config.yaml
activation: "squared_relu"
norm: "rmsnorm"
warmup_steps: 0
Each number is 500 + 50 x the weight over its row's rms, rounded and kept within 0 to 999. Layers, rows and columns count from 0. Numbers have three digits each. The size before them is the row's rms in percent of the matrix's.

# layer 2 MLP down (transposed), 2560x640, rms 0.048, rows 2487-2559, columns 200-239
099:502514506484456419468492426597568509493470562502441623530489407527497539526416415432513515494468423563516550435481600528
097:559449471518566490463474463380513464529418511501568504553476525529451551489567491496480472510522488547537517586494498504
101:423467503545477450426487500530532447514509531487471526447507520547505465392507437489531453511434488415497535403502558477
096:475502409493479448487510478470496503453556570531493467422565481354508511501486492458489445485571456521543452540519577496
096:458532396551469480543539544500479520469440536508526483525458446616522442568505488429491541544425496522526573433457504475
104:513536497591466444529420410541545433428496552451458502478500525480642486382539479558503520459528483506484507539470414488
104:550556481483478501580428554490449509500548456546438498473546448595453578504480554429535538568535576554451430547553471549
094:456419582440493492584556504580507397516484467608586573525477437494517573546541456522413470467417522571511435517539462573
100:532548557590469639590447542472482419494503503587481448513459594500462387490485499532509476503469471482422543571525531472
106:433460515492592611523523514466491523477533466515492527422559581461508439446530411471458567506541573505540477577477389520
102:510494467511482479410534603515504457581553560438585487428430446581572415505546596489479489565522502534445534571499581520
096:507493478591460533423508421494481535503492420556499537499506386502491578469494518528472547492508589520513607475522514493
101:442536513578601479479531490434508477496450505527505589435421512539510504471563452537502471384458499481527527532480571496
098:554423427442538502493484496577515537586529492594505475529475460484455517525444464531492382456359461459508471597483477419
097:492463516569493465546430477547482475501415491434589468595492539462574479578534491604448492532465513560495438543456535524
105:523494517438535495587571428508503444524477539583447471504468380505532437480465533574385537464601572517556526515502537510
098:516390492547532621493449417573579550432541493568599457546467531547429526577435537471474446602572523475527582473557526407
108:606474521506513440522599502404531441416541479494510515463494544512493583561528557529545581535523477509425531601473563574
105:474518425515501547512495533506502529510513485479503524560458464451508484546462544469488432438542561532487474490498476548
102:529457572509493507525514447520522555499460473541442584441489542453530532561467522466471582518436568537573561485497565467
091:448494485435591468444511502480511495530537510480499494457506508528434448550431505576512602477528530503405526472541553518
101:483473477457481502441626528512457482505560480547532394459496536556471458531506541510457489448540587562429482563451545578
099:511519440478488470589524516544479546447524531443503530539561551481591438529520479564537509484467466478540531527422484530
092:458483429496488426467495489534495559501421485472592553575414532419480571488501548431549459503531475454536516585462426475
098:650440457509500516494463492492566578580472472550465542477602516540596547478458403531469505395484487505497583575501526537
095:576426512514474522413486524526525379446599451551498595486531477472526444515480389436648509450500496552451529516500585461
097:558577516503489483466519480456515473505583522476483516566511541505535513396519561530467481537513453587557499506527575535
098:608548590474508458504424529468598369505487457487463458524521486575515586486508461439538546443513478476512529414463492460
100:475434488478554439514473526479510446554491576443508493472510499486576549603429494544455511560538515508486503562481503479
097:515429476540469439492410517589471436467478486505502461441524470501514484464465519475482489490404541563444456466546444533
100:478504458493431531497501499460544527469480591506529547485607499499490540583500467526459491489474551451570542493395539602
102:499575447484510487576415461519512388470459486488493492472471552472441533484418494536579447484465401461452454589484556528
105:509390507520532486540440445568532478523637421501539528404534583533509503502552555472471501523498455474529450510548549558
106:480598483551527479465416430467621470449449481556487466638530499440532494440537490502566494496483550417495542566547502441
107:511437562530418563547521509512353576464556540533494424567564473535472438446503419530363415543451497355532522552500519520
097:503515481438451382474567482512479495466419421543559487534593501490499562526551567587503590455494430512498501523479579507
103:561505526483497494559502520436402450520519581571578470556478545503452428462487527548396465517514444429505551500536587490
101:532485560485469550551566510523480581563497539482425509440458474427464439463479497415536520484590527569528500489455415544
096:477495477500460535520535533468443526506512390513481541482591632466523518533449518406449551501433507548517522479518566586
105:383529522524534425511403438557501590570497588428521478448500453485432521463424512525500476488472503480470472492595551554
097:490471514474560585520479499564507373559424509585475555467597425575528533522586469505502491513444471588449395525410562445
099:446495523437596595564501478472423450574467495555454476549517491448487535494514541390504478435438559510409535505482516435
099:520458539494572414460511493454552438518433485520516534490493457528534511444401512512567381486535535479532477551549470488
096:459563544477468512471505499418480512412476449482534474487503538550502411573475485531461464564502563492548455527506515482
097:521496474569460491501599460544495510519457559410500509474455429527500461435418454478548487499507512473430467532474503517
098:489588586470526495586458490530534482500460560418455492412465451492367453579566468639515557506482433487520475560511469478
098:455520535486471447542440513613474568531484445524454502463526501481589605508468414355499518434503434382427501505484465567
092:422482425559502454548503494551454566492457449449480522403453551406399477458475458592502520461523456458395479474546495533
102:450447585464499530520497524558562573600489510530441555433502485597499468538521513595492527511549429462565559545546454569
093:554450472502485462496448503532511522598561433440621456456558496509474575432497386467533487504466446488471554468589546536
096:538516472479523488533440439472475543490506398477493602597500424534430426480585459493571633516479527492536386427519526610
099:487577543477439584493524480473510440501473481484525404553491506521514513553488614517477460540563485464530413593513464506
092:596621455480601510425550470480497445483468580472480526502521476526513515517477475540512507468445543452557435538502545461
098:446517423468547537412498565504470494557517481536488509467474407576368474537521545548428500433495455483476526422472452566
097:475445515506556471436480440405429515436496556556433473486535459593500574538422456489578493568479466544461548354498467397
101:509553458485545510532570561554535443500528509515463478550492482504455477483603557506546517558420534513505490552518386570
107:579511433534486547412578532521446452559460557476556491468523546432527413489577474501469404446469545501520383500498429540
100:471480480472465530440543452550549548569504475460447530427490431416485443524528498545483463493428510527398467481526528434
099:509467522523500472536522485574399512480524478471433509350511466556569509526462428473491545526551439552534517476595534400
090:506490449464531491518523462665487512524515619471506488495508432489488509512515573538560504427564401449560543605517517440
090:503491540477466472561486534593470438498536461477551478442502500494544514518535428513514506412511482462394520536466450544
096:512470459506527544541517513503384481551474515543513551516509573489567469539487392481503564530500493520512511576489633375
099:455504540513490459504478555527450494465530513541511433433479485580508527573457545514493457511380482464531469483562447426
108:507569558480542485662444605478515359425452498460559510501519484563430468467471482432494455556543521484484479523522528499
098:493552475447532589513479530544445511505377521531461516493464530431444414523539517471603506612518542458544538490500430492
103:507472431430483523494494433542639414477556484442482519489492504484489512523542559471456445497474443437528456448456548504
097:511427457488465503548463517517676524542398611493496402533555465561448518531578496593489504462458522515448506484513483441
110:472490454500517547548569500514504489513449438454545544460587500512542490421489540492543567497485472491464482436483585544
101:486498520543532470526505469536538518497450483549504550484498393450520503652518556493572489455470458430492477517534474563
098:581543487499450504496500429557487488493532407477437499559483387478482437599626545580470490511517532476394545459484481481
105:498457451563553566430513524459546537550493479445508515544510512445481499474491502423481403501471519448487456558458494512
100:400515498534467479480458428461489468545470475443486476573571472513454581580441508562539610458525501573434486472533487482
100:528513425485526518468551484436490498492537476542537518493472499443513474492537535477430528501491460394444540492446543547
# layer 2 MLP up, 2560x640, rms 0.189, rows 2488-2559, columns 200-239
097:584495544425547459444488461447493505529527501458502485568465452501471517569634457483426497560521485607470484606574472483
099:502544463476445391536534520475502475525569583503540529436553589436563481487564475571458605503580491446449523391598491404
092:402495572532444500416409492526482440434558498491625504497549416462461534563543509427494558599539522535527483505456585493
093:422459522503507568519494420515513514397379514487544462525465450599504543598520519502516474568462432551493520432488510448
094:505535498414529554443556590546495592594481479544478467498548471539434522577537505497457510574490527587542488526468580529
103:535485529502377495543504573475504535558602465540482517475584555495532517560490564469496309520542511500428463582489430473
098:487485516420536481517529541555551482467602479523500473479493508508494547500492543520493492567389563488415350532502472447
099:595509539513525548544413561522424352542551407514448468484448488516417333480521545440493418446548442514476520635499462526
089:515446478438472504499565487542538526506506522457556497550524467516501521505462524610547530464494444463514546422414573473
102:529524571542558658545481609434435447422466524553568521590466469448541497555500482476626471577523513527525540559482463513
094:479493539415534451445543354509546486471409412498509513437621493590458565549483479555516510525474633465469535528523523502
117:455581523570471505500548515495588445543496574552539557421495554511485484457575451549500558477482382556419511515564487506
101:455508537438484545559429482471530429482436486569418470564479481560458588480500513507591509415454555530512425516455409446
102:460575558468577522462500469567573479481577569529597445536408451504472537417505530507522480463519490503485495459461588414
109:468574484573511601438535428478532511446503504525506543473546432459481475472578557513516540425548563437476589529470509420
094:393490530524515509607460446487540603472477431477506506459533490598497549466555480472552443496466561511541414582507485459
121:551571587524497528468502530484543501520630476497552591425407518509565499468559493513531514468423518478498549541462522508
112:552516556490502535546440521534539467458532639484592489514512514459517481583435488419440430401490595499557502538617584479
096:457412426499549508522511475533454507491538473575447457462482430515543474449495509380447515516452481482454446517475489392
094:498532555504522438515523637358477500515488574514504515509528539523461464502618458576440569573478420487541541396491469533
100:466480527390493607495479443511480514481548443547487476648543485457537513488547340593466520508536471535452495398467477482
097:508445510423507470556612561595508505502455605528538558485554435489473576546491455556538461519602587504477490493474522467
089:422584468502577417475550471482480508603503466492487495425479458611483495491605539491441476608527536462500397592505456512
094:572543436495526540456480463511523529533590476525501577462546500507499512550488403486486493483450548463539540584406475606
093:533452635531521450514449514514445497496413520507467516453556451461458425517524538431609451448554438546552497569424525430
101:508486557530432618552523374398542470495628560515469532505498513552501473362600529544412501480466452555459505520520548525
098:576525491518499514488519529461588622523534535439504510475494533611471608502572498544531489467602396380422464516466444600
102:531489538413512478476593510455469515453545431499534555545608439567470521460555535481495455470440487445520418516509523535
089:492483444474544449432622487593423486441511539521479527533524504539450441540505414557482447476548572503523515450458435467
099:368534528545487498430470574439537473603601498526457537499597468480508512434535431501512478513421631550497508514586509415
095:492583510497441482500556619370439486581510499537469464500524502475574518521529469544419468477553501523515552474484554427
100:489512453489473500493453465395459514472591474503669547461533472550494484489656550547441519454497404465503527524484520582
108:506349426442540536541539495522547507472569579405496560566466468483402493438516493476494499546443463485514464497545491496
110:599453508508553465409491475480464565479583473503477519449519384481468526437408520590490491530484495486468494468496548477
100:472469458520473490532570554514584464593482444562492452507473490569485451652544532630631552553525528518547545474415523536
107:415556512445511459489493553528480516482559603501608380464454422499397501431551444398503479426529482398518589401528475506
101:511391506565564507555489529513502521593591481510512507506503362574413511490497490501393435503509507502562444541470506491
095:468497498619573476496516523392439489463511475541559526475548475529471532450542506506515588514509527535571465481477472508
113:413577533544508580586466527537532574460488536464558456478604538424474484558491407555525533484537480616459401400552469437
094:468450570588596530584553524449539516474486580531471525570523492574541522465501517490537495403427512503544507533436550414
098:524458545442492527563515540467482543479581504520494478480537532439484504450524519549499419552487488490583547429551449493
094:553456522440570586412497512501440466498495513499428450456423393530493574460461529467530414481503470415533511504464396445
092:536441589516497574447569566474511426557402488470542539507625477610448483454526442581478429511499581525467570586485493396
093:512437553486537477510566475480521492457563565511566558470513443558522534456485604524566493528584562512525385547462589499
091:487461456455513524464545418428462499507441513438491443471455537440531480492581466527402474539520549405389476561468462510
093:528506494532492514563470452566372575539516496528504494540557481501432546500502501465453423608471484471470592445476528438
088:463542453613475471495467426564496600563440400490479620493554586397454441536473445472470527533471496456514522534450481521
101:587481459468411418538433424493403519491521497499479509460535631466491454468469492467416543443610477482459508419512452456
090:569471536472511561484464434469489539562453533488509559553517449568490492465545456421501495582399488469424483532464427465
092:488590566500522447479442548482485512541420523559473658469498485471384436508522455531529598557440560483558504518481570527
098:510492451475506548491446477477380457471404570526431482520479477565506498468516482546526550492570624480562620521548405522
093:579569523516492552608568496562530536534544600498512472505556449481564533511590481406578531557415453537415505527473451631
103:449486551457425515558497574443516492509555500607453527559476515426560491478546466511465577496463570501537423424515633513
092:599450406478530570500507550465519441528525605492501565458460455632459548504439576440481531488431525450516512461397463547
100:508507444458620441509560526555561505547499498512474504516525473484457506556514591517556528524516568538575514458525452530
101:534470456498515506524498593474497487458557501520578471444432566509565415456531559505533422484514611499534506474481504545
100:510524510366603531542513502350415486565498446531474453573511562410520533515362533560476420492472475505562476483438572550
102:476535594422575511543469465458472496406472507598501466521591570504480546406463456467463533546575484456536481411520518534
085:511506588435466556440531495595430538596486439467501481485490455588503499568550498562508518406564529420509464554454527484
085:525472416462482492544511482552451481449501426486519500519559490528474400514472446501650567546445435519529505605452501496
094:488543547513511470546465535531502473502557508560536471471551485499448425516501496570526553536520551405525468542511530492
105:524441431499492491484498543598502425498559514605566496537482499622485556630436488485412488526366521543525491586536497525
105:506588513488477577505570528532530519459507525541519622451526513417484461558581497472475428438433527585408433564578436468
096:543497394555543580476470493498466490474500475505516572454483546518432446507503462499577504509526508403427557534503476535
105:475567547533530545483487491462498487522445471469633574534496528447454474502519425429564476468531538549531524638506472460
093:653506524611456553479480446520576538491493569431556409471503498606458549547550572589518472507449531536442493465530527489
114:541576506478481507530445524494502459550444471548513532531491503506527592466478453419547493471507422551460375545494537541
103:516536521542473497496438522484561543549537465496575591466504480480495430517706520511496445499513409520487500531411439538
094:491473480454502467615533533438521522434478447465451594496506431482473453565630477444577539455557546473499552509474449438
111:478497506433581497467477493484556524467478532548436534573498541456458526448467536528485592389510443540452605504519416455
107:431475434532594478465487472424475486609495485441403508425557503435472541580479493470566451443546477472494445509483463483
099:420466508486533503510414563457510555440497562527504386583512486456474532466532496506480526461435584421595479461531518472